config.toml
num_attention_heads = 4
init_std_qkv = 0.0247
schedule = "wsd"
decay_shape = "linear"
train_tokens = 1301000000
Each number is 500 + 40 x the weight over its row's rms, rounded and kept within 0 to 999. Layers, rows and columns count from 0. Numbers have three digits each. The size before them is the row's rms in percent of the matrix's.

# up: layer 10 MLP up, 1152x384, rms 0.103, rows 774-859, columns 240-287
# down: layer 10 MLP down (transposed), 1152x384, rms 0.0973, rows 774-859, columns 240-287
# gate: layer 10 MLP gate, 1152x384, rms 0.0942, rows 775-859, columns 240-287
up774 099:442377520458557480526503554501516563483527566482510520541505500483496468529415480423469479459522489506453509542576480492478544422468523527554435
down774 098:516502530481464505451499544489500459548471478486445562464503464463531440509506486512498464546498511489545515521484474468512494541524515547483426
gate775 099:481422408461504495511412520512506526505441548484511538489500421573537575533509424433476517513508546602509552500488543491496477503518599442522508
up775 098:493460568491455498552468527488488535468465544484499529474560527506509450469420514497529486503487453473521483430557536461522429540537527538478569
down775 102:492471482484458453541501484466479493507507521515520507463495509523472530514564512398391459490501549471452543497558491530513427531544557518553463
gate776 100:470506425503541446566535558499501489451588494483535474515512555523576367462478509547529511475509467538477521487479488452445498513502458509552529
up776 100:541533488481492567497502457500466458509542500499461512446458447522468556516474426446522483547539552505551498578541512571555529438465419480510532
down776 101:530584518491560505524499542477449454548527434443502467531484500533536544506425481477481460483526542437540506512453548544513527451522508492475570
gate777 101:589503460536427455578572499495425463422548551488488552528431506486528564499538464472502510536409491507550438506487515463488479573470520466403488
up777 097:447624471450476517553534495475507492490479492456403454580518538489462532468535510518554484568497515517439438483487471517482453489515521572529484
down777 099:493556587485539540443550513523462428449510475522434475494487475500538440546459458420549491554503582555509481523487523479431486461517499497475514
gate778 098:502539500469489480546481491503564500491556468517465506522427521482524512481432453438488500519512510562539446550485605518483474520519599449505509
up778 099:470500489454474456508543488515471451496496495538575541512511570519553478525470504508484527499529505424455591451489514473594462498507431492484515
down778 102:559439502580570472555442476507504456429515555473504473458543566548513499503512486474515506515541547467505478446486529491545459474530490500485472
gate779 094:565424464499536495484477528435440460449512561494516541412526489449491449461553490519466516466491541511526541494568530585535482565530505528471500
up779 098:506492523383461573446439533460509581530545469456484468486545488493470372493527514496433511577553566463544550559544441466529464469457607510445481
down779 098:505452496478495516594539501502506438487514486596525456451511420488558506523477503506480473531489512540535418537455538481496430538559457468523498
gate780 104:564527471495497455549478485460516481408495486485582518486509498493525499555503556518462547499477511539570442461509477534475476493509493520489556
up780 102:505470444531494480528487491487514462581581520421531446557554494473514515558434542460505500518515498520430510484486601556478546525423465496542507
down780 102:518487535430460528452524487524517439493521415512553413624500534435565467502444473482590542496438445485564515531553514540496557514420491521557476
gate781 101:582508496506528557499572524523496462517452495542473505510441489512529497507425477528508450522471507503483462524550523478457482431485540480419460
up781 099:538482467467490490555502538493391453486537492447554503485460469486446498531575465486466528510541437414490463507521568515506535511499503484502456
down781 098:464534521451610448424495483487495535474517489507527449459508504574549486544524496495446496467478469528522522465546515543477486506536492525491472
gate782 095:492453518458455492530448496503508515469446536500497490541483487477504530512477458486450468465517516563528457558490502554432541493486545400572466
up782 095:497503486477486532481542500543502540527503577541520514521545549495490528530496491469480542500572514483439494512449557500467511547468538493487520
down782 098:523495487567481523498506504466526428564480549481535566438503537462476494469539483429508476494485475454450424552524570511533488485597477565539513
gate783 096:502462571553509445513408520479444462489402511452493466530536541506467470568515510527522510488506513552471502509423527523522478530578536489470486
up783 104:517490515487438515436465496514491530457471458490523478540477500524466422470562506477456491475461408530528467546498507531566532605550477497510496
down783 103:489502440454487515482496510484532469520536470550535510400485550491455495532517493469547499514498550498480580475537501510526476542430469530537475
gate784 101:520523630535519566489520466475471495497585460461576454488494488445424449481447524503441487470468496453434479588484536534507455534559480541425461
up784 096:517424467461492500544474481486446510527484601456437509488360514421530531487573543523507485558521503472526497487366552499474538481576487526492532
down784 102:495501585539471484523486581510521515498467496451572589500481518479482498471467470491446489539499514504536525514541542483480390496474495558487551
gate785 100:542499483493502539474436461457465465482623518493517476524462527534455566519559486452511458429458457556534444515450521543524557524532457507496472
up785 099:509534497477481471516572518529545577522508489592492468487552470533475474521547437561532504493415507534507551546513483518466527483512565490454499
down785 105:490498562570490503479475467530539555505488552559509495519518480469494408508484445463546529496537477473411525522400507457517437558443574526428455
gate786 099:537491503507568462417470476518497554506465482583482430458523473528526566560556505505514383460504535496438524478461475443606483511456564498469544
up786 096:469436499449477541460511523478416539537520481489470525501463465457536450589468453513523478497502518447529530506514480518503497553524494504489506
down786 098:467509493529494472513507533514522493556480512543453443499473577455551519530488503468540388529408448551647470491475496491572471488466505457476459
gate787 093:514479488454586556476490481478514499485527467553500488450491403540524556456535493487457415416458520497507487551495469542547487493467532416480555
up787 097:420495519491446488465502536601531463526564499483469490468452471482389418463512456518525525463500477521465486504426538500516524508501527523455422
down787 093:540485550494558498530451505460490477453438422486463498522481469532546559517445481496567483498534512495487516501502550536471492507491497455491594
gate788 106:513473469489456492448489501543531448521494547599418541549472500532440447527504586458386524536509496515538461455585583513442428438525487563507518
up788 098:526570489548541528591530509513590425460497467537537563483512437497503527501451493527428455567486577474506585515413492482459497490443513533454520
down788 102:495558487505458521464510523472533509465543482448505555505509521503475607447537454588525505512532566472540478458469448512577461472503451471447531
gate789 094:481530451554492427589554511462492490516470523537508505508462516486547514448530532512583512529461508420528509557490541484475563507500495502520536
up789 095:445507514511511589483511524500428471515505501463533512481553618473531580491478533442574490453527433442523504472472496506462504535527494509522523
down789 098:562491490550466527562517505565485479416547449518526515500461509503495432555532423406515504512513569526496476475477515509520481508527505522512544
gate790 103:496533558479538506549532555465589484515456404458493476475538478538472543440541509522452481491535553525438496505430504488546472511482506475531580
up790 103:481521504473417524545494504483442532468448513492479505524563508454540441448463402496536478456454506484427492498522544512514504489459483403518468
down790 100:541492490468541578522510494462503575446483554452512421518498460469524476533445517458486429510422528457425528506454492516448559483462477534456537
gate791 103:559490420524520487457496526547521512486537551462492556500472485485451451468532457466484509542484472530551435497578439529494365516515550493427471
up791 100:422442472499547501548481464551496518506524538537551491471429465528552515483470578548482448477455585512568502475423493504514532480540535565524517
down791 098:550398483540552442520504570432413465491579477467524459559530452475540554552470484445547441541529615545503415512481616449530401519484427531490499
gate792 100:519492480505500522523458534503426424515502520526536568512592509504538487524482464517543525451470487498513512442455516504498589463513446517442537
up792 103:479482531504507491526458429498437409495491455551429514486509548501451554488545537543483530483574552527508502472517468490573510553541500495506554
down792 103:503560455463524504517486577443530544500580518483535520437532557470585490517544511600436510528473524464562438506489512499499475521553562527558470
gate793 101:514498476473523515511421513502512552489523426478376523497430532491469522502408526474472541519521517540454449485506542518517507524562511490473489
up793 115:474461506488537472438473515477419499471588474494474519534596526579532528511457461520431514487473578492595533450521499536529462543517580491507482
down793 108:538522494508485499498517539494499531499482512455453508523448505563502475441468483519468529529498497509501460455494471427444518513471487467468469
gate794 097:492512521454478545466490444536473531499574511514536527527483536532568536543482513480509467587501542542494473533545463520439565542429493495532515
up794 091:493487465523492585527438503510475481465499504558440479505524514532461463557503536528565533559452517563531525535546532461512537537523521501473551
down794 101:503507439463544458541422494524460480523456510455462539448545454452476483479546482558427612493527419466576535512465485515523535486556490476491499
gate795 101:476507591461484533472520461530464500486502532531545444579467458482513512490489481500507475554546523455499532488514535442479448455501600457447522
up795 103:525504508479565517569488535546558492455518495457413511447489479487530462496474519449457508536494512508562485430430539470477531506516473487439505
down795 100:579471548445474544544503417525444493535549510501460499481542536486465550480494519467497497514521539471483577453463563528539516490516493536497507
gate796 101:474402526575577499455475465437505521516500526578495539545501527451500494527567483497459528527508482447539546534512566522495448581506472516505520
up796 089:498485456441471559530501524481505484461502526499541552507475544541481465468543481440498529545522576505530520460514441496506513444508582475507542
down796 096:430540469473446409480509602420479466428596516533493490485480545473452507459500521484469522444520467562547503528493593487523423489482447460458544
gate797 094:527478536475473451469488485519550576425477533510531564366543519537454583497500480487532535445556555554477446512485497499620542504536504500476509
up797 097:476532427478550537486514527471431509517480495494476465532421586458509461518529469438570483511439445565519447448469492447473534484473440558486455
down797 102:480470461440546515516525455503504423517456570467517515516483535458495527511556493396542521520465444453507507538489536521448463520482561565539471
gate798 106:428514423483522490497454449557545413534538506451517448437437478452518478496522500505477454498512503584496434503464543508479471426536491588498498
up798 096:465468528524399482447452535473502524521506461466520513486517494462517499508441515453457499503600517405466415420525555530551499560485498425503435
down798 099:506475527500493527497525512487544545541511451557502549431553434475522458491427412494494531527525516457473460451545501456495479466520499519464547
gate799 101:535539546578530459539523494485506460479462533492504466438519568506539478437533442539396461514504495410546446462502445502486489507526479420509478
up799 102:419530505584516474462491528428422502474472519496484550508447566502538484476472482508464563537490517530483476444514421442416544481516531497594532
down799 103:475509522554481481510448463555448520482557601493542517446476537478499552457543488476523539527495521556486476554539428452533479518547551539550574
gate800 092:525476510539523533515527488462479508570530566568476486398526499529471474535486403467511523505513552433513533474517447545554526531438524493493449
up800 097:468515417451521430497490481535517458535544498512476532488446457504513473541529528503507508552504469485494471484468485504480465466484530509479505
down800 103:439457479510533508401502430477437556485479496470503487543536490522510529524423548558530504542520535470512487565559458481523540450494485468523438
gate801 105:455524488493496550492483489515550412533507534569435491401436492531536507466511515605522523481482523481411514459472480467515461484520432510503488
up801 098:499514475568493472568432472480488432468475508548340580490562509479425482469528460547498448502484560434449447464517369471432564436518501483465493
down801 094:473491508481420461502495493509441551517506523509539442480529534436507502472530499510464406508521543532529520430567489478474547423487538571471509
gate802 099:471487524538506491506492518509500468503439512455504560538437503477470496469549437559524546498496485445527452529447521476526438451468474476489495
up802 099:513489544538543506471482484509549507462530562504498508492468625515503568537544556524527461506583532463552547490584520594513508477505572504492494
down802 100:538438472565459458505526563465528476514433524452508538464527463464495531514590511451521562501489531474467442446455503523403501475511525517503502
gate803 097:493511472503536530465531568520528505536387499552494435490486500466546414487530468459483494506544487486547451536440430535463500526530486512446577
up803 103:518470513560524473444447625511509509496514513477584651518490494485506426498494485494522459516525601468434439525492490397416530479506536502506552
down803 102:477613524504540441463521559476444518498556551443463516517495503431460474553480515523522425541488427544550496471545537551494510481470461570468476
gate804 097:523469507461550500519521519421384443485576480520492438528538484516441464542464508486578489554424508453463560537471451461525534437526484520536468
up804 095:487460562544535450496462505565553519509419531527495541478526474509477478509412577530516520478454486479476460557444516460511559487545512501483485
down804 096:510507447403526460497594543481523518515590471486482492497486552570437477453508525508533453465530446513583559477539563525461588493456441519440466
gate805 099:540453542459496513510475448548549508524470546457465457480534532418483509460447506446459493479425491455580537511579462397532477457495514562520486
up805 099:488493522457487493505485425507495519521534508522562516591474492473444457561493531497457501512495419467514504510553441421541549490537464515569535
down805 096:542521543513496546454423491486454570534543490512510484467571551558512559561520549499515513565458540507434553512479558460437448516500490532454478
gate806 101:480474548497423471484466496531524507470441476580475513456482472498505444512510586475461500519578501445524502553446422509512585434506502498476480
up806 104:521540485508441502515474454603479511574540493496430454510450573507454504444435506444532556617467497533497440454489443473511586499474458540490489
down806 104:470443578495534518550493438586478507431528490579530514469534429448477515567563515477488617491466485519495448549501520499463536519506419430511522
gate807 093:474561516455460567550493500441508471511495456507509519483482522511478501450537562491563475482596495539517542503484553581507509495551538524482446
up807 102:527493541512482446450535560576540455467469493464522440424549471441484516483469448588522559384507566487548506417519495460491477523537458501548523
down807 103:470484492502523518503558512471483492442514469493543483527440511454472472474493495539514561481504542481509521472528576465542532521455510549523479
gate808 094:458490527477547513487458522531532531457490475507459512465512544495558451542503478477474508535532481513453385495483448519488492497561527544493500
up808 101:522482530510420537476499491488527504464529510540486606417446560512515444478462499508571487604487535450405459556513513503478510479495562525520507
down808 106:518407500494422476501486571448507550551510515470509542440537452485480513530488544446548480481465542523481447415512479517474482581483477580493489
gate809 099:526524469603484460522522480445524493478484547494441434415445441558536504502513533438442496545576448511465533565516586492469477555557504524459482
up809 098:543426469457474483536491528483482493503578442474543498486506526499528510546542520452486512485483579503446514445520460519543515624556524471491558
down809 104:539608530523470474497547506486556478474506495561465467488506550494456472537532472533508502545578475482509494532518536530540519590489413492482453
gate810 101:490546504481545471573443526537457478420509518516544434449553499526498493556553525459496488429541519546505575532562556433562491501509497537510542
up810 105:386497509420449459510468488535467475562460525509574447483497495484377539518571520418528498463479449525540557522482481450536519450504534440510469
down810 110:475543550494494405521483536534523471511487512477490520500510480559442474540543535472521522561487503531479455526506454493444504576408464531474506
gate811 092:521535467518519443473478427455492547491498522567588513429519447489576514498483531461480506539459453540535481498496460436528486438483577445525480
up811 093:491455515481499472448483525496523487458475469504463555585479459528554508503454434486607483540544582466514549563507543543499508539517434516512521
down811 098:499466501518561502583516468451554495429596476505478452468495519488573475557459519473450547499529462475406427518556498495493474507508501475569527
gate812 098:455518556428486486549474454475514514511549472533470403514508483491574517555572486529421585510471466436515570507518485508560536476567516562479535
up812 099:532527478582461461462499481484437486472472509457494456461471537506457502498506500443416549455503463439462557472498449486411535609533492482496418
down812 102:527431504469593578547511468569502507497502529563484523527467541483524475469439459484589505430516519476514513488573574436558510430493582595531453
gate813 106:509531533463493491493471546478514488487485458523501482489460506578530414388484467456542485555538618466495428457543513522617485562510525470512498
up813 104:479448519555500501434583552493464521482501456509531475425456522547488527629478559470414529547496527480497454530530455557458517468444544516452517
down813 098:510526488439550546536521564469483369549492588521473442586486474480470485521587485564521464436439490488507563473482438560437492373501552547459487
gate814 120:547457542483463531498510474471446447519481547441513516437563542553461576530514453520465448544466493523442435517584531504496476453538520466498505
up814 161:542441448550485470441538507546553509509498479546487554540528489539501567508442418502566495545477572482550506573506436514486562505480605540470525
down814 098:577450412488517388473412517511482469469508528458507495532477496486445486551497547575545523512507566462548484514460420497500518503529565527496493
gate815 095:404491577445465493526451524514487483518506497535548514461580456486496421528482529504543535559594537557399506518505577548519486562537520495494527
up815 100:506467445513541434493557526533462483526550477496531508514463493466568519451511547485340565485471498502479540512492535575533449465502501548405455
down815 103:543588483471458550439580507573523438522514482465487483511577502493499454484492546524434570410480499434575554485482506486535449592542481540496536
gate816 101:486501515458519453444470496530452477513566502463427396463453514448462456466589529454524511593503450535410503518543536505520603458470438468410501
up816 104:452557514487543475542527494536435453540466453516551499478496486492561505473484530510505537442495458546526462523532433549496574455489603461518532
down816 101:453524525534472460518458534515539477559416434488547448493508486531534481506469509430468524458445476509521487486428439589451497418495615506531511
gate817 099:515459453501485484507511425473549580565422530530518463546408504475530539500414444435510454501551471503536483506503465533506468532535527526538521
up817 100:513495432479527455474525523463492461489543581594504539501478509429518532576514485511489496454522539508524487507583559576540505451500522447483482
down817 099:514489507508494526502469578464511464486526454496475443512442494462487502452535531484561594540571561507519554465469569434475557471459496484429542
gate818 093:534516535420448414601406520534553426498505486478500444492519534510479405528483561431597465537602466483506577450567470486512533528459603553507426
up818 099:524480534449435423497444528605536545476559501501507542461536498555534472524490544507534504496503501521530537458523445556535429489492505413475522
down818 096:521455473515575496452487498497545456453491471565476426468493473459571478428526477557493519532614519538560531449492473479487511446503479609497510
gate819 096:432477448483495500454463502495519450499506507510442504551561502493474458515545521480465618486597472458470550497458513487462562479412541400502510
up819 096:470459487508478610490523532532425531444477433494516533478437489546520477389515474502486533435496470537508468489540465495459472550533549512519532
down819 098:491462565547488481511455475556525508490500509523447494500485529501427516530494496519442435479485473454418477485468535555492472493515516478471503
gate820 095:516488545500467497547496536501548475535451513465511495490439440415474489625510518486509513510463588542450472507548522482524487452473537512472544
up820 097:546527528454492471507470490563508566526476472446479466528421503527464442443460497469532549454486507407469537502499475445445541469444518488567583
down820 100:448492508555517495416498434476528499406525511462479525523516403566485519521588512464465494529545496520422469480502505442508514494540384506530483
gate821 094:566469536508530527486482536550579418548472556488481428519459508480413552491534499555514548433499533475515496494519578532544562526545476457487535
up821 098:425480504461550509487457436574414452533534507443472546489483532460472516573528567523490545412546559472480501510513478503483528546535485511484530
down821 103:577506535525483538566564481483525465441521541448483473542532500518484530505535508491543513467568452568546589473515511539496483543441526511498517
gate822 095:622481485462436452479524463480462512568549487615451480511558598523472496550513528517472432463442484436571380544521459516566497534519467515498464
up822 098:500448475517527502479522581511501480490503455516536448529522487528473517501463430543493544407500460490532549472513510493505479574505487483443457
down822 095:540480484443545428523532511526445528527527486493464499526551568507551525462505496549501454523446566513400503562478460501503441471466573492596533
gate823 102:513473533524521501539477473568448488476537469446478508508489444509545534599495526520441506540470456507492424560509465497505438486458496475479465
up823 101:510492483431528576501520520538543545521514548487528528483393489468432482419499428563541499569486510456465540485473471483527488495493465491479477
down823 101:470462490495521530439493545493537459525514463502512595548455519468504457501505486585501500447481518436468482487509461493518520475429470508484507
gate824 097:577500527564498508452563504481461544490525560452491541436494563478481460479526540538559427500521480541555531480438453481571464473523551532531523
up824 097:520498471501532433493510537516514440479534522497486496505494512455505510496484539492459523507483557510512501492423493445580536515470521403432518
down824 094:519508505453482498543502470512514413518445508417447480568430517520543537518478527527580531518443505538560515535497415499476511453505553502467494
gate825 104:498539488443485466531521473461499608490503497537506503589552458456467479542488485588510484523477502463569465510590529467445541492544526528519584
up825 102:601553554505495506615517457502540513514529505467527533566487508495517493503430526526515480485564472482492495582404510454487459495505525451544490
down825 101:553580555503409569478538482484467420557504532502530483404520482451550492474566528461488537521544457512507484477519535420514517443455444563535525
gate826 101:527573424505510395502490594442567504498539506516526463491533547572432536509536501430553474546517498523570537492507504436503518534481544496503516
up826 107:516529490502527542443525493485523566529521512466460521540522431492498540478541484537572516540478459501562445500469469531487462486525405478416500
down826 099:477435504526563565512499459526467471552499542449494597508467496493478518520508549468516535461467497442453482478451466490514404441551500502531510
gate827 103:546475492547541516538507486501437505541449485475460481507514498432476495532453445526421417510502483466538534547522444447522500478452445479497492
up827 102:501517519563483517490531473480516497466503515524477445466491465482520527505472536472449514474498416546544503499521518523508455448508484430523492
down827 098:527510562543521449483520503504481509503523481535548479464566540496557514519577473447561515521455563530400494471456531448461437511527476532536548
gate828 096:494478456447521521468520535530473495487446548419556465497494522435517504440484501463537495425501514508511540472479488477562540578470543518496483
up828 098:514500511467541616401493490517614495417486465535504545508503482512477499568466493498513493451494564486481518507503489529444505449386594528479463
down828 096:488516475478486521571513482449460474528582534500472480499515515489524533507541486481557447603501468480464567585623451506440460417493514463549425
gate829 094:465475505434459515493440490448526510520483484525430570504548525477542543551471483471588534545472429457469542520524498532573518486548531483551555
up829 105:532489516469466448546505494491531495465465510577513497492503504492469456522490490527461482546559531527475492440411539566489433489538508591503493
down829 099:518529441546452521487522546489523481535527512491490493542438557490476439505533521418529502572460495456514451460453442521502492523522558446416513
gate830 100:471629473461573549541532477480560532570501467490553520577504570482465438500510477508491467484496468449452505521563489461493452469527539524475543
up830 097:435442491467517519530455437488456477525481546460537463415475497507487521449550512506474465511479498575461532553491500584486533536494466583468572
down830 101:455529499526472604506502501450503489491480434500494530524491461445498437461548423458494391499547502535470461515567524548463509563561493529444482
gate831 102:490471497542540506442437572493516527465492513532522469489519468506494466458525503477445497417528446504515460580452456525563530578533513608473454
up831 103:551483425552483487511513504528413485513518452483426468557442543556488520558519557498464548516478518555489482464499511497489548507444499505514516
down831 104:533492507541572504545563542552476497424515485473543496540529455527485464495505475503502553548553508505458458539487537511526487484454545491477468
gate832 097:443475467490492464545569429553478509471478571479448562578531462551516417471588452452503555518484573514517508550479535484491541483503500494472449
up832 096:469548517440550383536527527437478453548429476509426484490484483497485518460498470479541472568518489488472386486391470536584530431566497494460434
down832 099:517533517472509530459528542459486526476553474539565489521482566557581580540486495468582411509491458528581623485576457488511495502474614487529545
gate833 102:568499468567478448557494507465533526538518557478497533503522564531536525567505539502504549502438523604421529516493506517532507461510506556458520
up833 101:540549512429434466536505479505521573538491545522460458458547460455495484520455478496499494577458521467527451491462544496480517510527465496498454
down833 101:506529499464509552483495434509548510542550559531491528511517503478504497506463486488551528533549429450521514447470504532465505507445508535447545
gate834 101:494556429463491490515440470507502495496510545505435492443560436472410454486491579515544451490513494459539501441488492592490422365477565545570446
up834 097:588461523549527517542440506476442575446487470431543539532535530565542475525494503458512496496503503527536540430509469464534601469451556510484508
down834 096:524515506550497491476472532389452432505490494540521522527481527539496530523542477502486449480526505474584603489489460480535472555541543526557451
gate835 100:480501520517500527580487499521558538466467547498494501535496469527526608521504583440523582441570556574498504429561456478485537539591513492536526
up835 101:486568474434522523606457474578535550484501527563476497508467464553602464531481529448498489540523512482511498514465454475529502538527473532571473
down835 104:485452402444469431512556550508438450443507568563503537528418450439540517499493523485477507476561543467511550490493471540452496493488611445493486
gate836 104:477553460457453448499506515473521530540490548428512539468535458517522510521527490652503528565490489509520505500512520508539476494515417500500560
up836 098:471491493482489558519486509476532510490511542533503496516492500476510505454555593479529429458541455458464493533499463449542544480538508506445466
down836 102:565461530516520566486461492537525431462527524537553535461524504555490502540512509611533497515501513486481508418454520548488530547564549555532484
gate837 100:496469439453512534518479424525499502538508509506457600459429526486548462408595478510493504457486489496469547482420526507503485478461513464512448
up837 096:492506472479514389497515486404470497483506486519503446538504419524495509626530527504459544508521508497525500539535409471537534517556534520387530
down837 097:472505467440498491497516539517501475524458471533501537520559515521500403517523430435503500494480383503423505511534519535464450519487586500525472
gate838 101:454462430470558577543468479510521540476494506529483592570463534463468519476490478453503495576514525538464460497439430462504462467550479481529478
up838 096:508507556528559488523540508501536460506528456546515496513545501490526483474492494586449522426572483466514579464528459570505504464524491546501557
down838 105:536454505411558563453522457572482465518466513459545491533508554523519585492491477455541460470578496535483459534554527470547540483554574520473528
gate839 097:492503504475507504572496451420552559474511510444496508496509580493516548520483572498456513523516490446484497468517467519496444516512565522448471
up839 101:503501478512477404557501448486570512489433536541491466497552545502534485452497531496548476491478551516527449490592515568501468478529484559420553
down839 102:522494509446514439477475480492512503524453505510436473517585564477494523495506530521498581446479503431538396501610506491509424556504518528494532
gate840 103:496490592412446576458494565531488500447543545496451511428433471461508451557485455448559539471493453478452500569494473441513478503521513492437533
up840 099:547498499490562433515545491493480590523456556468495552524462486497498527472558567455464487542544535458515519518489489434528523485492473452445518
down840 101:519549572569554441425509606478484522518439578518504503490462474546558491482571453507485551489516452491529458474509546540479495497455499519465485
gate841 099:560488498520496487501463556509459517491540521512472474504603527510479503533525518496469474545507461525526517558450505557467472498506422498574528
up841 101:435476515544458572518425476509594492431579546457483528466542447513480494508482585537481487444425477474488534447454502466586517488447483464417548
down841 092:479501537465479478495468435526478519516521450513441539535500511476560512489497494512532565440444495526425539502449571439535448494463472504575521
gate842 096:513468468463501530513491536504526532511529441499488431538466482503510446527527549524465524487525506522523478477433510499537481509522527510506524
up842 093:505450509566486532477463489495490565537497466441501544560462494514548495592452540399435461559456510507502528451424489409485472506470558598513485
down842 097:467513508511490590506551491501512485522502460451528569438505495486541502543465454462464543484555459473504517470504503437455537457483516478563463
gate843 104:460539475450469546449535551522533568442499565561508529471574462444545511477475471552554506487447521524471488494477506489536467577530509480519474
up843 102:531502442560519530435534564497505513562573516453476475487455483629468495517475474550532489459478449542448518554449496496515487464524489557550457
down843 099:493538473479510511481436476547508577580546497517533591488436509469522443484433512441515485503547502480488565497488437464533588544558457467488493
gate844 094:434569498549475455457478469508572534461486497467495557578560490470509572456441497526547480463490514554514580506505552522480498575481479500525460
up844 098:444493537489494452477535501537478498504539433515510565489478533588462502483530495545480558475534527565428477471497465493490482538437491481440553
down844 099:507501574478529468481480560512478475521508587479498526503456534411489450472516474474429523475466513483474461518470564554522550467499493554497433
gate845 105:529559538531483397453451545490524470548495500508528461445555555478473505509499523555482536466464466511501495489485437469479479535454513498508449
up845 098:508553467500495528485577484502499490490478467605447523479494504459511478511476497500450560452435514479580508469535498524522518544483485517449549
down845 103:538447495494511524486503431462567574492523517398597456521456460469486488533503495524495619511457480503467486495536533507536472471509563533519540
gate846 098:439483517471528488441489438498442455533547479529522513455484496496507454505493559479504451510502466466455504511499502541463500465468613482450435
up846 097:550463481515521552468579510439435522443548407509507456526518513562529509500462481529429507526475461470585568474520503461474424530474496452570556
down846 098:521426440526458500485491498475527498476574503465527482542522559464594496463543527548500490522451509460510507470436499469512459503514494478520502
gate847 107:512537466514438524516466553560473460484525500415483525553424476481518503474542436483440502498523543594545485474495458536502453460451566479464405
up847 099:459591508506491461512476446501536555455473494476477487508482453482531517496559491557480507437547563597497525536415509437558463517495450541530494
down847 096:507538460439480529459580473521544481476561575524498617434475528479517494515512506601542458558478516513478498507420518513499531537478528446471509
gate848 106:541512517486524493511541479518523498412467454432471536490501468498474526422493506559501506498505490484446618546481554560487566498498480494482506
up848 102:454552485602513439475556451502532485504534497480532470482476507525460469555515511491479556537551511476554472493508481497586457595525538490482520
down848 105:492505465531527469493418555530490527438516524518546509463495466437439474454615507514516480462515480499510508494493474419522469473463414495508571
gate849 111:450481451510504507528506515487510531472469480456520523522488496444470490540476510410441495522499485511509482516635538446510479543466485490467490
up849 119:540496455511460455497469525516545533500535492486537447462534487420430549574482478531540479504595502470511506488553536460524510505542463548444507
down849 122:520441460486445473435446527478517502479578527443495463446470470410481461498523469488463455590567489504464486509523489498545496482516453559390563
gate850 104:500521459523505458534454466498496555565492512527471405496490493439489452536475535530478522463540512515456390521493489491510495479516506532484481
up850 101:445515468511452458522466447494498438505460517516513506453525491425489505525485496542493567543507470513560435459493492549511506547577499484613458
down850 103:552516499508443434510521441459504444465525531477500518477555567458489462540491456539467454481587464469530517516503553499531421551464479500510519
gate851 097:562499545510514513499418486494477535458496490510517582494537442486527456502556556531495517535499520481521450489454573541526492565532580500492446
up851 106:485570467504467488530500478493473540512430585533490553523530504464444512487487456490494491478433518542473473534525428497520467511465580506456486
down851 097:438475460548529474503463518542513487557476470548526435502470573523486454482564514516567512501466572461510511479516555439464515530472462527506500
gate852 100:439499533540582496550457483511481465509564461465471494488547500464470507481563589540462466509432510506459539517469489530505518447546472578536430
up852 099:513541466485538537460457551511548491484473531483497448463492455534473439477495548511485534465516515536532518497532465480500485450427534489529658
down852 104:552477462536513502476483500507492463526559583430606464426459509458494562490560469564487555572550488478515471491432511490472505507474497514464500
gate853 097:559522466513485502503532558475479580499524400444474388469457496554448459558460458511455489483519464444461476553544435538452505411479456504403485
up853 104:534561538595531517543510450542494464489518509513454448548473497459495562534467487493555579524506530576452521487462551495362513482543453484503475
down853 101:493465527512527454574469485524446430545505535454480450465564495513463491466542502418500449488527511453537433519517498504450550588462485498566481
gate854 102:567490494384438613452531387524458434469534571442458499561487492493453519468549602509479496475447504489576549529476546509538504523543527497517489
up854 098:482517493434485490497546534513415453528491495481482496452382457445524517492411551442481504502475549511494466476407515553485537488454465448462467
down854 103:525464506490674520494484529500475537452454499486477491488420468555479539461386510458507540584454511495513538454469490570490537516462553465487481
gate855 096:509585464560516503539521588502432472490460563402515564525428526468491511500497507487543494395451509518432541529529497584480490461452450458433498
up855 106:499522543505503507539461455467504547518580546509551473517568458403500504572455447490562528510504481536570474504479542460467468527559495439545483
down855 107:411533529495498496438511436518522544491493485432518495534547539468471499552564499515503525503523507457532477523478527459566411512502527546462488
gate856 102:496566550441490464412484503511552519500499559489486524503480492564534470510518445545489503570467514467518517491514516519465439524536562458470569
up856 099:513569456495538453496462528455519459522491453502493551552567495537539560442505530462501467499413573452448507462532492499566467469494567544495394
down856 101:559511504514518495442544449514491491579525509480529493526485470542546484532476475486454471464533438467430475489492448512490504437527452551485495
gate857 100:522458479492501458384537479538536568482549481533477497519536456543486420560539531466464549526479439531530548558408447469467493501460461597507433
up857 101:439478536461494467437512458489495473419491465428448444473567517561518440543513518487507472518478512486495509551546577533468504503460469549513514
down857 099:491475501512448526452484482547529483504484494539512480532483471498472469510493460523571541443451484466520483501536503550447473537535559484527478
gate858 095:476516487523485530545574550564506460552449488478526450492493445470467494479448514538510512557489537501455471517569564451592421503540481560503480
up858 101:584468510546424462509501484555502519491521552489488502552465441566429479482531509449523551508537548525468463490479517480480485586437501458515492
down858 100:551532491427488528545591480451514515558565517510442465471486491559447492483502528481517497483572479518517482527473480493601445428411486522551526
gate859 103:421570506565473456569531522446515448573499545511457514503449530502467486458474453496489512492484564492588428543450540446464428457503506508551478
up859 098:564495429517491444451512525503487540464489578531501483514463460535441491564512462485507507512468499485509545473516509475475524479457524521537519
down859 101:455522598465503530441474489521469550485490475516474458491475502513513534471537453483561484533497499528520489515538471471481521476533458480464523